Each number is 50 + 15 x the weight over the matrix's rms, rounded and kept within 0 to 99. Layers, rows and columns count from 0.

# layer 6 MLP up, 768x256, rms 0.19, rows 5-32, columns 0-127
59 61 55 11 49 22 36 31 61 66 50 46 49 41 58 73 67 26 39 37 31 59 61 43 36 24 17 11 31 72 62 76 72 74 47 29 40 39 65 53 69 23 67 77 42 26 53 53 76 74 56 53 46 71 67 61 68 56 43 61 59 46 49 54 46 72 34 66 60 45 68 72 74 38 54 51 29 51 47 42 40 57 39 25 46 40 52 55 56 45 39 30 59 65 17 43 55 53 45 61 70 76 72 59 32 59 50 61 58 34 65 57 51 24 57 47 50 59 05 35 32 48 72 94 60 71 85 76
47 72 50 52 61 37 56 40 58 75 53 40 56 64 56 50 51 34 57 41 30 52 35 87 55 47 48 52 69 51 45 50 57 63 46 43 65 37 47 25 55 46 38 38 53 53 54 41 59 54 14 61 52 26 22 54 29 75 53 76 50 38 74 44 39 60 42 74 43 66 55 69 34 33 51 54 67 48 74 45 61 70 51 29 56 76 42 56 37 50 33 34 23 58 38 41 35 56 58 25 72 67 46 93 05 47 49 67 24 24 72 42 61 52 58 59 25 33 45 61 45 56 30 81 43 63 33 50
53 18 41 34 33 17 29 26 20 62 54 51 01 54 22 51 46 71 57 39 47 50 67 62 71 53 34 81 50 29 46 66 50 58 53 67 44 54 44 44 50 49 53 58 47 35 52 52 47 50 54 44 67 58 52 63 43 33 43 50 37 42 58 26 55 71 65 71 47 39 45 63 28 36 31 25 45 60 62 64 59 29 50 55 59 57 42 18 68 53 44 64 51 55 68 43 30 50 45 69 59 36 42 57 52 43 52 60 62 68 53 65 37 49 29 54 29 49 55 69 41 45 50 41 09 60 41 24
47 65 46 43 31 44 19 74 26 55 35 68 75 47 28 63 49 40 53 55 46 11 58 45 52 34 45 64 68 78 79 54 44 33 26 51 62 65 46 22 62 49 44 29 83 47 56 48 36 34 66 68 67 45 50 34 54 28 53 49 43 53 69 58 48 79 56 43 76 52 23 51 34 46 37 46 49 49 67 74 60 48 47 52 42 32 60 38 58 76 34 50 45 47 42 58 45 78 50 57 55 52 41 60 57 30 57 75 54 73 54 63 43 70 64 62 37 45 37 62 41 34 66 59 52 65 58 56
53 63 83 53 36 64 89 65 49 33 49 35 40 44 82 48 25 69 64 65 41 46 42 49 60 55 56 72 32 38 36 51 32 26 52 40 35 32 39 41 44 51 64 24 60 23 42 52 39 82 89 62 32 64 18 35 31 54 63 47 62 63 64 61 33 52 62 35 89 66 61 41 47 27 44 45 49 59 54 31 43 68 44 44 53 72 39 61 71 47 49 47 64 40 47 30 63 68 34 31 51 55 75 66 46 51 61 41 55 26 51 73 68 31 54 57 42 52 57 58 52 72 42 24 53 30 73 40
31 62 34 68 41 82 55 65 74 59 45 58 32 67 52 30 36 37 62 50 51 51 32 69 66 53 68 39 50 64 71 39 57 38 33 48 52 59 58 81 62 56 56 65 45 41 44 48 62 40 57 49 60 62 74 34 47 46 36 41 55 49 52 81 48 38 39 44 56 50 38 56 66 54 55 42 67 13 65 73 56 37 70 62 41 47 44 56 45 56 46 25 55 43 50 47 18 58 64 48 34 68 54 37 47 59 37 62 48 46 45 55 39 47 30 48 44 49 56 37 66 69 25 36 44 54 46 68
44 56 47 38 51 56 60 40 56 51 65 55 59 59 38 65 50 47 53 38 54 40 56 50 71 66 35 64 60 46 61 51 66 56 34 65 87 42 47 53 33 50 54 53 30 52 53 44 73 37 46 33 31 34 63 57 45 29 40 52 16 37 38 12 23 51 59 53 39 33 79 68 43 46 43 71 59 66 47 58 47 45 49 54 49 45 60 73 44 41 37 43 40 50 41 50 48 61 44 54 54 45 50 26 42 58 70 42 52 29 24 32 28 35 42 47 41 46 51 24 53 29 55 32 48 80 35 47
50 57 71 47 47 49 49 33 53 56 58 46 54 47 53 48 52 26 74 36 54 29 50 54 25 78 34 36 49 52 44 54 71 61 46 64 42 43 53 47 78 61 79 44 60 35 67 21 45 35 63 46 40 36 64 28 33 56 62 60 26 44 46 32 00 57 60 83 49 35 58 85 43 60 66 56 47 46 59 32 54 42 45 52 66 62 58 64 53 62 58 72 44 41 52 59 69 27 41 54 31 74 55 34 58 48 65 55 67 64 60 39 31 16 53 82 61 59 47 54 71 40 31 33 59 54 58 70
56 64 48 38 54 63 66 44 53 71 47 42 38 37 37 57 37 47 07 34 58 65 54 74 48 42 24 43 50 68 54 58 63 41 50 34 46 38 43 36 82 52 48 64 48 26 37 35 58 48 45 68 49 74 73 47 55 82 64 38 36 66 34 44 65 54 69 63 46 53 37 60 30 53 45 43 46 48 34 46 53 54 66 29 51 53 64 48 53 47 62 56 57 37 45 57 58 68 51 53 69 48 68 39 51 89 65 40 38 22 30 50 57 48 67 64 35 46 60 34 61 50 49 09 52 30 48 48
63 45 63 37 26 42 38 56 35 63 61 40 60 75 39 55 45 41 83 77 51 40 82 60 28 65 59 42 53 28 36 52 66 49 65 33 39 51 66 65 42 45 27 72 52 39 69 65 22 35 52 60 46 36 53 48 53 99 51 30 27 41 31 43 68 33 28 61 94 36 55 56 86 39 55 35 49 57 48 33 46 36 50 20 42 53 54 56 39 67 44 58 48 56 26 61 34 61 37 55 52 69 67 68 52 28 55 50 60 51 41 58 99 45 74 48 54 44 48 67 35 46 81 68 39 31 40 48
69 72 38 61 40 60 52 67 59 53 75 23 77 48 47 61 56 51 22 54 82 55 49 31 25 56 28 63 17 33 54 53 57 55 59 59 42 62 53 32 47 37 45 20 43 52 34 62 31 34 34 57 51 57 67 53 58 45 26 81 39 69 33 44 44 99 39 35 65 54 43 74 52 32 37 58 56 24 66 47 65 55 56 60 50 22 49 40 39 25 67 69 40 31 45 49 60 48 34 43 48 81 78 44 71 46 64 38 42 39 34 69 29 63 55 06 65 10 50 24 43 84 70 50 26 38 36 76
37 36 49 46 55 63 39 56 78 36 39 60 71 26 99 56 27 30 36 69 74 38 68 41 23 33 59 50 46 59 40 46 37 50 52 80 69 28 38 74 78 54 51 61 62 56 46 88 35 29 50 57 30 56 55 42 58 57 52 04 39 34 47 51 62 92 49 19 48 54 99 50 85 72 75 39 49 69 47 71 19 79 44 45 26 24 41 56 51 67 27 66 41 99 69 38 45 90 47 97 61 63 50 64 33 59 51 44 58 30 45 33 48 28 51 09 75 48 73 50 45 44 34 56 36 66 46 46
56 46 53 21 49 16 70 41 52 47 58 80 66 39 55 65 26 26 53 32 65 79 42 62 26 23 49 50 66 61 32 74 51 27 24 19 38 53 38 31 54 40 58 11 31 28 54 87 71 88 44 48 66 77 50 44 66 79 26 58 66 53 44 43 32 72 41 65 46 61 51 47 57 62 51 59 66 28 38 44 35 54 59 56 42 55 60 61 24 34 23 39 35 81 29 74 45 53 39 52 22 65 50 13 47 50 37 58 59 38 76 40 64 51 54 46 59 51 54 64 21 42 46 39 58 61 41 60
54 43 58 21 39 40 54 48 47 63 57 76 33 41 38 65 58 44 72 40 31 54 42 26 28 56 41 24 59 76 48 72 46 40 20 79 50 56 35 57 82 30 56 53 51 54 61 50 48 58 55 36 42 93 25 62 57 35 58 46 45 47 48 51 42 46 49 49 71 51 39 32 24 51 49 31 38 71 76 67 27 69 34 40 26 64 50 34 53 85 45 62 67 31 41 28 43 66 55 16 77 44 33 47 55 61 74 60 55 46 58 58 57 42 42 66 57 43 22 43 72 31 52 45 28 37 64 71
49 96 45 48 76 39 27 40 33 68 30 44 67 40 50 42 43 87 80 66 44 48 46 55 63 61 50 50 45 58 73 34 52 81 48 45 74 50 72 36 34 57 27 44 49 59 51 52 53 46 52 54 57 55 68 51 64 46 52 72 70 38 36 33 23 55 40 51 43 44 69 45 68 40 50 49 41 40 48 49 42 61 16 58 32 53 49 65 66 43 33 55 70 43 34 41 53 66 39 35 67 39 37 51 35 31 38 64 22 57 29 53 78 15 53 36 50 46 41 48 26 19 69 70 45 51 57 35
49 40 60 33 67 74 61 54 37 62 25 48 13 48 61 58 52 40 55 51 54 75 51 54 69 25 23 88 58 55 49 69 25 41 63 52 50 50 59 58 54 64 54 50 46 27 59 47 46 45 43 41 40 45 60 38 65 33 17 35 75 46 83 43 42 75 67 53 51 39 45 64 74 57 39 54 50 59 55 48 82 54 45 48 30 42 18 54 53 57 71 64 54 75 62 55 62 73 68 47 52 43 56 42 46 47 32 52 71 61 54 50 60 31 41 22 46 72 55 42 57 58 48 23 43 69 50 52
22 50 59 53 48 49 48 61 61 69 96 39 16 52 50 73 43 31 42 59 52 44 61 61 50 32 64 41 38 17 54 42 59 55 53 47 51 43 48 48 41 42 36 58 45 47 67 47 35 23 60 64 40 41 71 55 40 44 58 24 52 70 63 39 57 63 62 65 64 45 43 48 48 17 60 43 73 39 39 71 78 56 46 34 73 74 60 52 48 74 32 82 47 43 25 66 42 48 82 67 45 59 36 67 45 58 72 45 38 59 51 74 38 36 54 39 52 32 57 31 49 65 44 22 51 63 23 31
26 73 61 54 20 62 56 48 70 63 50 75 47 55 63 68 52 49 36 73 60 58 46 54 40 89 37 67 50 37 43 31 43 40 76 61 35 24 58 93 75 32 62 50 68 49 53 30 39 57 75 20 66 40 40 37 51 52 25 38 71 23 37 51 59 73 59 36 50 72 61 69 60 12 57 58 23 64 49 58 37 52 26 56 40 48 58 28 54 43 60 38 32 40 49 61 62 68 35 45 50 31 67 22 57 28 42 15 48 61 34 82 43 39 45 73 58 33 39 63 76 41 64 61 66 07 76 51
56 77 38 45 37 41 46 48 16 34 50 19 61 65 47 74 53 71 49 67 87 59 51 46 50 67 26 74 36 46 68 37 79 59 43 16 76 87 59 55 49 53 29 36 62 58 53 28 87 38 80 57 50 37 37 62 38 50 57 43 45 55 59 27 75 37 42 53 70 29 27 56 38 66 46 71 45 62 76 59 69 31 57 20 57 55 47 56 49 52 63 44 43 66 33 33 49 59 60 39 41 68 32 58 45 52 69 55 27 20 36 73 56 65 22 45 22 59 54 45 49 00 54 49 49 40 20 31
60 49 66 40 46 42 33 42 51 73 66 51 59 44 49 63 66 30 44 63 55 64 69 40 73 54 54 53 68 72 33 83 54 00 39 29 21 44 29 65 38 47 72 32 41 66 51 58 48 54 64 54 65 49 51 35 43 77 15 41 48 28 42 57 46 37 85 55 46 63 59 34 59 58 02 59 48 23 30 66 00 48 41 46 58 67 78 58 62 57 41 69 67 43 36 30 61 52 79 58 60 52 83 48 57 35 42 42 39 47 65 45 18 53 71 72 50 47 43 48 40 41 31 16 19 40 38 63
56 74 19 41 69 63 57 54 33 47 48 71 38 41 06 00 53 32 54 57 65 47 05 79 55 49 67 64 23 34 34 62 20 53 61 39 24 51 57 56 62 63 43 67 86 37 59 35 60 54 53 42 24 88 52 55 35 35 34 50 73 58 77 55 40 43 17 59 49 81 59 10 33 39 76 67 41 44 33 38 45 72 48 68 52 44 47 51 49 39 62 74 45 64 66 46 44 40 32 23 39 38 73 35 29 43 50 47 47 47 67 41 31 61 34 43 65 64 46 68 44 59 44 32 46 64 66 60
54 44 50 42 53 47 43 48 48 50 51 52 47 54 43 32 40 49 58 46 38 41 52 30 49 62 46 49 46 54 42 53 48 52 42 52 46 55 44 49 54 44 51 47 54 43 54 57 63 46 49 51 39 47 31 46 45 35 53 42 49 35 51 57 31 53 50 48 51 43 51 54 49 64 46 52 48 42 47 59 49 47 49 57 46 33 50 49 50 55 57 39 55 45 50 41 55 39 54 49 46 55 42 60 59 59 40 55 51 49 49 39 40 35 54 60 48 51 35 40 41 57 47 49 42 57 34 64
45 53 45 58 37 40 40 55 54 55 57 43 62 49 42 59 66 55 72 70 56 46 54 85 35 26 49 64 63 54 64 68 44 49 58 81 49 51 28 63 48 37 56 38 35 39 44 49 70 46 39 67 77 41 40 41 39 47 78 31 41 59 39 46 37 60 61 72 57 31 55 49 45 69 54 50 55 55 52 33 50 29 52 57 67 67 54 52 43 58 14 31 75 33 40 73 71 46 58 64 56 56 61 50 40 50 42 57 64 51 63 53 22 50 41 53 42 71 36 56 41 56 43 43 49 43 39 34
47 45 61 71 37 82 69 36 50 52 52 46 26 54 52 77 48 40 77 45 44 66 56 48 43 65 44 54 53 49 68 69 37 29 55 61 52 56 37 42 42 67 47 44 63 44 42 54 62 54 72 39 44 42 46 66 37 48 47 42 62 51 62 70 35 57 68 51 71 66 35 31 58 40 29 39 80 55 49 31 50 36 55 70 32 45 55 63 50 55 49 52 45 62 52 61 41 58 50 52 42 44 51 57 64 65 75 61 39 50 40 67 16 74 45 51 68 54 44 27 79 43 65 41 52 43 30 50
52 58 32 38 41 30 31 52 66 45 26 73 43 25 48 56 45 47 69 80 61 41 37 49 47 38 58 55 57 42 49 34 44 62 61 36 39 36 56 71 34 53 38 74 26 63 56 50 40 42 36 56 43 42 46 39 71 46 48 39 36 63 36 50 59 43 50 30 62 43 49 29 79 43 36 33 62 53 36 61 35 56 36 66 48 37 54 49 44 43 39 66 36 56 50 42 65 78 53 56 36 43 59 50 68 60 21 29 59 45 40 83 57 57 47 62 65 42 57 48 21 73 53 26 42 40 50 54
48 40 47 58 64 49 52 57 75 38 60 28 45 44 39 37 38 42 75 58 46 44 68 46 55 61 78 54 51 47 36 40 65 72 62 52 55 53 40 48 56 47 57 47 62 23 83 39 58 59 61 25 47 33 47 34 48 55 31 55 34 43 38 50 55 30 63 49 42 53 40 60 74 41 60 39 51 60 50 49 61 75 73 59 41 39 51 24 69 43 65 69 40 45 45 75 48 22 60 61 37 38 50 32 39 73 69 58 26 44 51 75 41 69 56 32 74 24 59 64 51 46 38 60 46 43 38 45
42 45 41 71 53 42 90 39 55 44 37 50 32 48 72 59 63 38 38 47 39 49 72 35 43 23 14 55 69 25 53 54 45 73 51 52 37 62 64 60 43 50 47 45 90 34 43 38 51 66 59 43 41 50 73 70 47 51 48 59 57 52 72 67 28 48 19 38 70 46 36 28 44 52 66 62 23 42 64 33 59 63 87 41 48 45 30 35 60 43 63 57 64 63 51 49 57 34 50 61 47 30 65 56 41 28 39 61 39 65 10 58 64 80 43 34 82 66 29 52 69 57 39 56 49 65 46 48
38 32 40 61 54 47 50 71 60 69 48 41 33 24 55 29 58 47 41 42 71 50 34 79 58 48 64 52 54 47 24 40 40 37 51 85 65 35 76 40 17 66 57 51 53 42 58 85 39 64 81 56 62 27 55 58 70 46 73 14 51 46 34 54 62 53 34 34 68 47 72 16 26 30 37 38 47 35 73 60 48 57 55 58 28 42 33 38 53 63 43 33 48 66 44 27 52 57 59 50 49 53 51 69 34 56 47 14 53 37 55 68 70 43 54 81 31 40 58 56 55 36 43 36 46 75 43 54
# layer 6 MLP down (transposed), 768x256, rms 0.187, rows 5-31, columns 0-127
42 50 35 23 23 58 60 55 05 69 56 45 72 61 62 48 35 44 13 56 40 56 25 62 52 28 61 41 47 59 16 52 53 66 65 50 45 47 59 69 71 38 56 37 36 18 66 41 45 48 39 35 65 74 22 58 52 50 68 47 64 55 38 38 59 64 42 30 55 54 33 72 58 48 51 22 60 68 62 46 84 70 49 19 71 43 71 52 63 74 53 37 68 56 69 29 53 45 53 89 59 17 58 40 63 29 46 49 73 62 88 38 52 70 82 53 53 52 51 65 41 42 07 41 47 27 37 40
31 59 57 61 44 90 73 57 50 33 40 72 31 49 53 67 41 59 24 73 56 44 56 39 55 62 36 60 45 54 53 70 32 52 47 34 19 60 47 42 51 64 58 43 56 40 40 56 49 42 47 60 38 70 75 68 70 48 50 51 58 57 29 49 57 45 44 42 44 47 34 39 52 62 39 28 45 60 29 48 39 24 33 41 59 30 56 33 48 48 48 60 72 37 60 68 72 55 18 57 34 51 49 22 73 65 35 51 75 30 45 66 17 48 60 55 63 24 46 43 58 18 72 65 41 33 88 51
72 66 65 51 45 70 48 47 64 33 35 65 69 54 37 36 48 33 55 58 50 63 68 40 72 44 51 51 59 39 73 21 48 42 49 35 61 53 40 40 18 48 43 39 47 51 17 35 56 62 30 73 68 51 50 43 64 45 54 64 62 46 66 63 34 44 44 40 43 55 67 49 57 40 51 59 51 17 40 61 45 66 54 50 25 73 68 59 22 19 73 55 53 59 32 45 74 33 55 54 44 71 66 53 28 62 41 28 44 31 26 42 48 44 67 64 64 44 65 38 56 49 49 86 58 45 51 76
16 47 47 42 59 32 55 39 57 43 71 33 34 63 50 71 64 83 15 47 53 63 48 51 61 42 53 34 52 47 46 41 27 41 44 55 63 13 36 49 68 26 55 79 53 68 50 66 94 39 44 45 45 43 50 56 19 39 46 47 44 13 38 28 53 60 41 44 54 55 75 53 67 63 44 47 50 50 46 41 23 67 52 32 74 52 13 72 58 33 63 61 30 67 54 81 72 64 43 48 38 48 39 48 55 53 14 30 31 41 42 43 55 51 63 58 43 34 59 48 40 55 40 50 44 54 58 08
46 66 32 54 63 44 06 57 65 41 39 54 39 58 50 44 42 37 48 28 69 32 52 61 17 30 47 20 51 27 62 61 74 71 67 64 49 70 37 44 62 29 31 53 22 97 59 41 61 42 56 56 58 72 45 57 27 59 51 60 76 67 30 66 49 54 59 34 52 44 59 55 68 68 47 48 49 51 53 44 39 64 36 27 38 52 33 54 46 33 57 26 57 37 23 43 68 53 37 69 76 41 43 38 26 48 51 63 38 30 37 53 63 66 29 36 55 32 29 73 60 46 42 65 73 37 58 61
61 44 64 53 59 19 56 51 45 63 30 61 60 59 37 45 50 67 48 66 43 55 60 34 34 56 81 63 49 43 37 59 37 60 45 47 42 61 33 14 45 56 48 48 52 72 66 44 40 53 37 54 56 61 70 76 55 60 68 35 59 44 57 51 40 56 40 78 46 53 59 56 36 57 25 75 31 73 52 19 33 42 45 45 51 54 64 61 52 47 67 79 52 46 45 54 73 37 41 62 69 47 43 56 56 51 50 32 24 36 47 40 50 43 68 44 60 43 43 48 36 17 55 49 46 22 25 50
72 45 61 58 55 56 38 73 31 31 37 14 46 61 76 50 56 59 56 41 39 66 46 39 37 48 52 46 55 41 42 63 30 55 44 59 36 39 42 44 33 47 61 54 63 60 33 64 25 54 54 56 69 61 47 56 49 58 63 53 55 95 59 75 86 35 43 44 37 46 50 34 63 60 65 60 56 01 37 43 53 61 34 40 49 57 50 52 29 52 51 43 51 28 57 51 49 48 71 59 37 58 60 66 63 49 30 44 47 62 44 58 43 64 62 62 31 39 51 55 58 60 27 52 34 24 54 43
49 33 59 87 25 57 65 36 70 75 56 59 74 60 55 79 43 45 47 39 57 66 58 64 42 51 47 51 65 32 50 62 51 33 63 12 36 46 73 51 71 33 52 51 52 70 24 63 50 28 43 84 60 49 72 16 31 24 39 54 54 85 48 79 63 59 28 56 40 48 28 56 59 58 58 74 88 37 27 55 42 36 60 59 20 19 36 51 56 44 23 47 28 47 46 83 44 27 46 35 59 41 55 39 32 63 59 72 39 50 30 83 32 75 58 23 44 10 48 36 38 42 74 67 94 63 34 41
28 43 52 51 33 48 34 42 44 31 73 26 51 58 42 43 41 59 67 47 44 43 50 53 48 48 57 31 42 30 44 43 53 54 47 58 51 55 46 57 41 50 38 72 33 56 48 47 30 40 60 47 59 56 52 33 57 55 64 50 87 37 42 48 28 48 27 45 63 50 55 56 47 36 52 32 53 53 52 37 48 61 49 49 53 43 42 50 27 70 37 39 42 37 55 54 25 43 43 57 47 44 44 60 40 42 48 53 11 72 73 59 60 45 22 58 51 60 49 60 40 48 29 56 43 54 44 37
37 46 94 35 77 69 54 39 57 57 64 60 41 69 76 42 41 34 55 37 63 41 00 43 68 47 55 39 60 53 29 52 45 41 47 39 48 56 30 53 38 53 50 49 29 59 42 74 56 42 41 54 62 49 71 40 46 54 54 37 51 81 39 53 40 57 54 59 17 43 33 62 26 55 14 53 32 53 48 92 42 64 56 65 28 63 48 41 73 92 56 78 45 65 64 58 45 64 68 31 37 55 53 48 81 59 40 35 44 26 51 43 26 33 36 50 33 56 50 54 43 58 62 73 32 37 44 54
81 44 36 31 31 61 48 56 46 44 77 43 38 73 61 40 22 37 56 40 44 43 72 63 48 63 56 58 55 36 22 61 70 56 28 48 39 48 30 54 63 30 68 44 38 46 23 78 28 39 41 27 85 59 68 21 79 71 48 56 43 44 28 41 70 67 72 49 77 21 17 73 48 62 44 39 61 53 41 56 57 50 53 88 52 62 68 39 52 31 68 46 32 53 44 67 67 50 71 75 53 70 58 28 48 51 56 61 18 65 75 38 50 46 68 49 19 20 58 51 16 99 70 68 47 50 47 62
42 51 39 42 42 76 34 66 25 29 76 53 43 49 51 35 42 06 76 44 53 20 39 38 67 48 34 64 31 53 50 16 24 64 34 58 59 35 58 55 65 62 63 62 45 44 42 51 48 56 21 34 46 46 33 33 52 35 48 54 60 26 58 71 51 43 68 78 58 50 30 33 40 36 55 54 67 66 35 48 51 35 17 61 67 45 25 55 26 64 40 69 40 45 39 67 66 50 30 62 32 47 47 42 28 60 57 60 56 72 62 31 42 64 37 58 73 62 53 35 45 75 51 21 45 68 17 43
66 62 44 50 35 61 56 41 39 26 58 79 58 45 35 33 53 58 60 46 46 29 74 61 43 68 75 53 61 56 62 33 59 79 29 58 48 38 48 81 53 52 56 40 30 26 33 50 72 67 57 31 58 62 38 34 67 37 42 15 35 50 51 28 39 27 64 69 59 51 55 34 49 25 34 22 56 37 68 52 64 43 44 71 66 60 54 50 57 32 34 56 45 35 62 22 33 58 58 39 49 53 40 29 58 25 66 52 59 62 59 49 62 83 48 70 56 72 17 64 58 32 39 22 54 37 55 22
54 45 45 58 67 44 65 50 66 43 19 34 39 52 75 63 20 39 38 76 70 32 52 18 67 52 62 12 74 14 67 53 48 77 77 59 54 49 58 88 26 63 62 71 48 53 67 62 63 41 33 52 47 55 50 64 47 57 70 49 41 56 53 36 67 39 52 30 15 68 33 57 43 65 69 15 62 32 54 77 63 47 62 58 34 38 25 39 58 56 68 23 41 31 28 65 62 50 48 82 36 81 59 58 31 62 63 57 33 52 41 69 57 57 56 76 49 40 35 24 06 47 56 69 20 58 34 50
50 02 54 63 41 74 60 66 54 44 66 29 56 51 50 38 55 36 28 29 39 46 62 48 43 52 40 47 57 27 18 59 45 39 37 46 51 52 25 55 57 46 70 37 48 57 46 35 41 49 39 29 26 46 24 70 36 38 68 28 17 68 47 62 61 54 39 45 41 60 51 42 39 76 53 42 38 46 56 62 61 51 56 36 78 68 60 50 58 49 57 34 39 55 58 46 55 31 67 61 30 34 59 61 46 60 61 21 82 46 63 50 50 66 32 48 63 38 42 55 44 69 40 37 46 36 49 64
25 25 69 45 71 66 60 47 41 51 59 46 60 21 50 75 63 57 45 70 42 49 57 64 54 39 44 59 43 58 49 19 57 87 46 57 68 39 62 51 34 47 46 41 50 51 48 71 58 59 37 49 51 38 39 46 59 42 49 64 67 37 87 38 37 47 36 40 54 60 60 55 44 33 58 55 49 23 57 45 38 52 34 51 61 53 55 55 55 29 51 36 94 73 78 29 70 45 24 63 34 43 38 55 31 45 96 21 52 39 67 43 58 75 41 42 82 41 32 71 24 52 60 37 47 30 43 19
37 59 31 58 23 42 53 66 52 20 37 57 61 39 42 56 40 53 54 21 34 44 50 45 16 66 58 70 40 41 47 62 59 40 54 51 51 35 28 41 65 31 71 66 79 34 56 50 68 50 30 50 26 60 32 38 42 44 46 46 26 52 26 38 36 54 72 56 52 66 37 71 25 53 58 53 42 74 54 39 36 59 39 62 55 54 77 39 62 65 30 61 70 41 61 49 19 67 61 55 59 50 38 40 26 60 35 86 53 70 36 70 59 37 81 64 33 17 45 69 69 65 61 36 81 44 54 47
27 66 20 49 64 22 36 30 63 57 39 49 53 36 38 46 59 32 13 46 29 52 24 59 61 47 68 74 60 43 78 60 47 34 49 76 64 47 43 39 65 61 70 48 61 91 52 51 51 67 80 53 60 33 43 62 77 34 23 57 43 22 45 63 46 53 51 41 59 40 51 61 42 33 57 37 60 52 62 71 46 69 74 45 65 52 45 64 48 15 45 68 26 53 62 40 61 74 53 34 76 44 56 33 64 19 49 71 74 27 43 45 79 66 57 31 59 57 59 17 28 34 70 55 38 53 74 47
58 65 73 57 59 56 68 39 54 25 42 28 63 55 35 53 27 51 78 50 51 45 52 51 46 46 60 38 32 74 27 46 31 16 50 52 55 56 56 34 32 68 28 27 48 37 47 56 29 57 53 35 35 44 51 58 62 73 62 35 56 80 51 46 41 45 27 60 44 64 72 54 47 63 23 31 43 46 33 53 62 44 50 74 53 52 38 41 72 23 33 14 65 52 61 55 28 49 39 58 25 55 46 45 45 62 39 24 62 54 49 33 52 52 38 25 53 50 44 66 25 80 69 55 35 28 91 31
54 45 75 49 58 60 46 50 54 62 02 50 42 54 62 55 48 50 54 38 31 49 53 59 17 44 35 46 44 33 51 14 42 97 50 49 53 53 46 49 50 70 28 49 80 54 43 47 33 70 40 80 52 63 61 66 58 52 49 61 51 83 50 60 58 36 50 48 42 47 57 77 49 65 70 40 50 65 70 56 77 24 73 75 63 45 40 39 36 39 36 39 58 30 54 73 54 43 35 61 37 60 45 46 51 56 41 89 61 71 20 48 36 15 72 40 55 47 49 69 54 51 50 81 33 60 68 35
29 42 79 48 54 42 55 55 69 62 55 51 29 61 77 82 52 76 55 50 22 52 83 39 47 47 69 40 99 47 51 65 72 59 32 69 48 33 24 51 30 43 55 61 32 48 37 55 62 30 59 44 42 48 25 59 59 47 63 60 50 36 43 45 68 44 60 44 57 37 43 78 65 32 47 30 39 66 70 53 36 52 31 30 55 62 56 53 42 68 44 62 39 55 38 71 62 52 87 73 38 52 53 44 75 49 55 55 50 33 58 45 65 36 64 40 40 32 52 60 24 52 54 66 43 40 47 27
40 44 43 53 62 35 41 56 44 48 58 49 44 46 59 58 41 53 45 71 46 36 53 50 36 52 62 60 37 43 48 56 61 37 50 53 44 56 55 42 36 57 41 39 57 53 61 41 51 66 55 51 55 61 51 57 49 51 47 54 49 53 26 39 31 64 70 49 53 84 55 69 37 36 40 40 52 57 46 53 48 51 59 63 58 49 58 44 48 60 68 42 57 54 69 68 33 47 37 37 56 31 52 64 56 42 54 57 48 40 49 53 55 56 62 54 46 55 53 48 60 38 46 48 43 49 67 39
44 48 54 32 54 47 53 55 28 46 48 53 54 65 43 47 34 69 35 42 55 50 62 30 62 54 52 51 37 50 43 58 59 47 42 27 47 49 52 39 55 47 63 72 58 63 45 46 50 31 56 46 18 62 63 53 48 52 19 51 55 48 58 48 51 71 55 39 46 42 61 55 55 44 54 26 40 53 67 24 56 64 50 32 42 53 26 51 45 50 55 40 49 44 29 53 38 40 52 35 46 34 32 54 77 53 72 47 34 68 45 68 56 50 54 35 53 51 60 53 53 40 54 58 66 36 51 44
55 63 45 47 53 23 37 57 57 61 54 67 80 44 47 46 42 52 34 55 82 43 46 76 41 36 45 58 59 49 35 18 69 53 38 52 52 67 55 34 52 46 33 52 45 42 48 47 32 63 43 69 51 56 57 51 53 62 46 66 41 38 51 38 73 44 50 35 52 62 49 58 54 51 66 58 38 45 44 58 64 64 42 45 63 51 50 33 46 49 54 64 49 27 47 36 51 64 63 51 45 67 54 44 37 67 44 41 40 68 65 50 80 30 46 45 40 52 45 64 51 40 42 63 38 55 59 56
47 68 73 22 35 59 43 36 52 35 44 30 47 55 72 68 51 60 52 58 28 36 47 30 44 35 35 50 70 60 13 37 40 52 48 37 67 14 64 58 47 29 52 56 60 21 41 43 38 49 30 60 46 53 56 65 35 45 70 57 70 46 46 56 38 56 42 49 24 35 63 51 48 69 31 28 63 43 50 34 51 71 39 57 70 78 60 50 52 35 59 41 53 17 58 32 32 43 43 16 46 40 15 43 62 61 44 49 73 64 49 43 47 66 29 41 49 48 37 43 57 42 47 32 10 50 45 43
39 30 57 53 45 45 60 48 32 57 38 54 69 59 77 44 54 34 59 54 64 41 32 43 52 44 42 43 66 57 58 60 23 42 35 60 54 45 56 43 51 66 45 41 36 58 48 73 24 45 60 46 41 58 49 43 89 44 61 27 34 39 59 52 37 66 41 72 79 46 59 61 25 56 57 61 54 52 41 61 41 42 15 37 51 70 42 66 24 68 35 57 49 38 43 53 50 65 58 48 61 49 39 59 58 41 50 23 75 45 66 65 44 59 32 60 33 45 55 55 46 43 55 48 55 87 75 48
45 59 45 30 43 26 33 96 47 45 34 65 55 51 64 78 66 39 34 70 66 48 62 62 53 44 47 31 60 26 71 55 46 21 49 69 81 29 73 56 63 68 76 30 44 59 32 75 47 45 30 58 37 46 62 64 56 69 70 57 28 58 60 41 35 51 23 26 54 60 68 55 17 50 39 51 51 59 30 63 54 62 33 36 70 61 29 63 46 59 57 52 78 74 44 29 64 42 59 66 50 67 55 54 29 36 63 30 34 54 37 72 29 62 66 26 62 61 51 54 54 45 40 57 38 25 55 44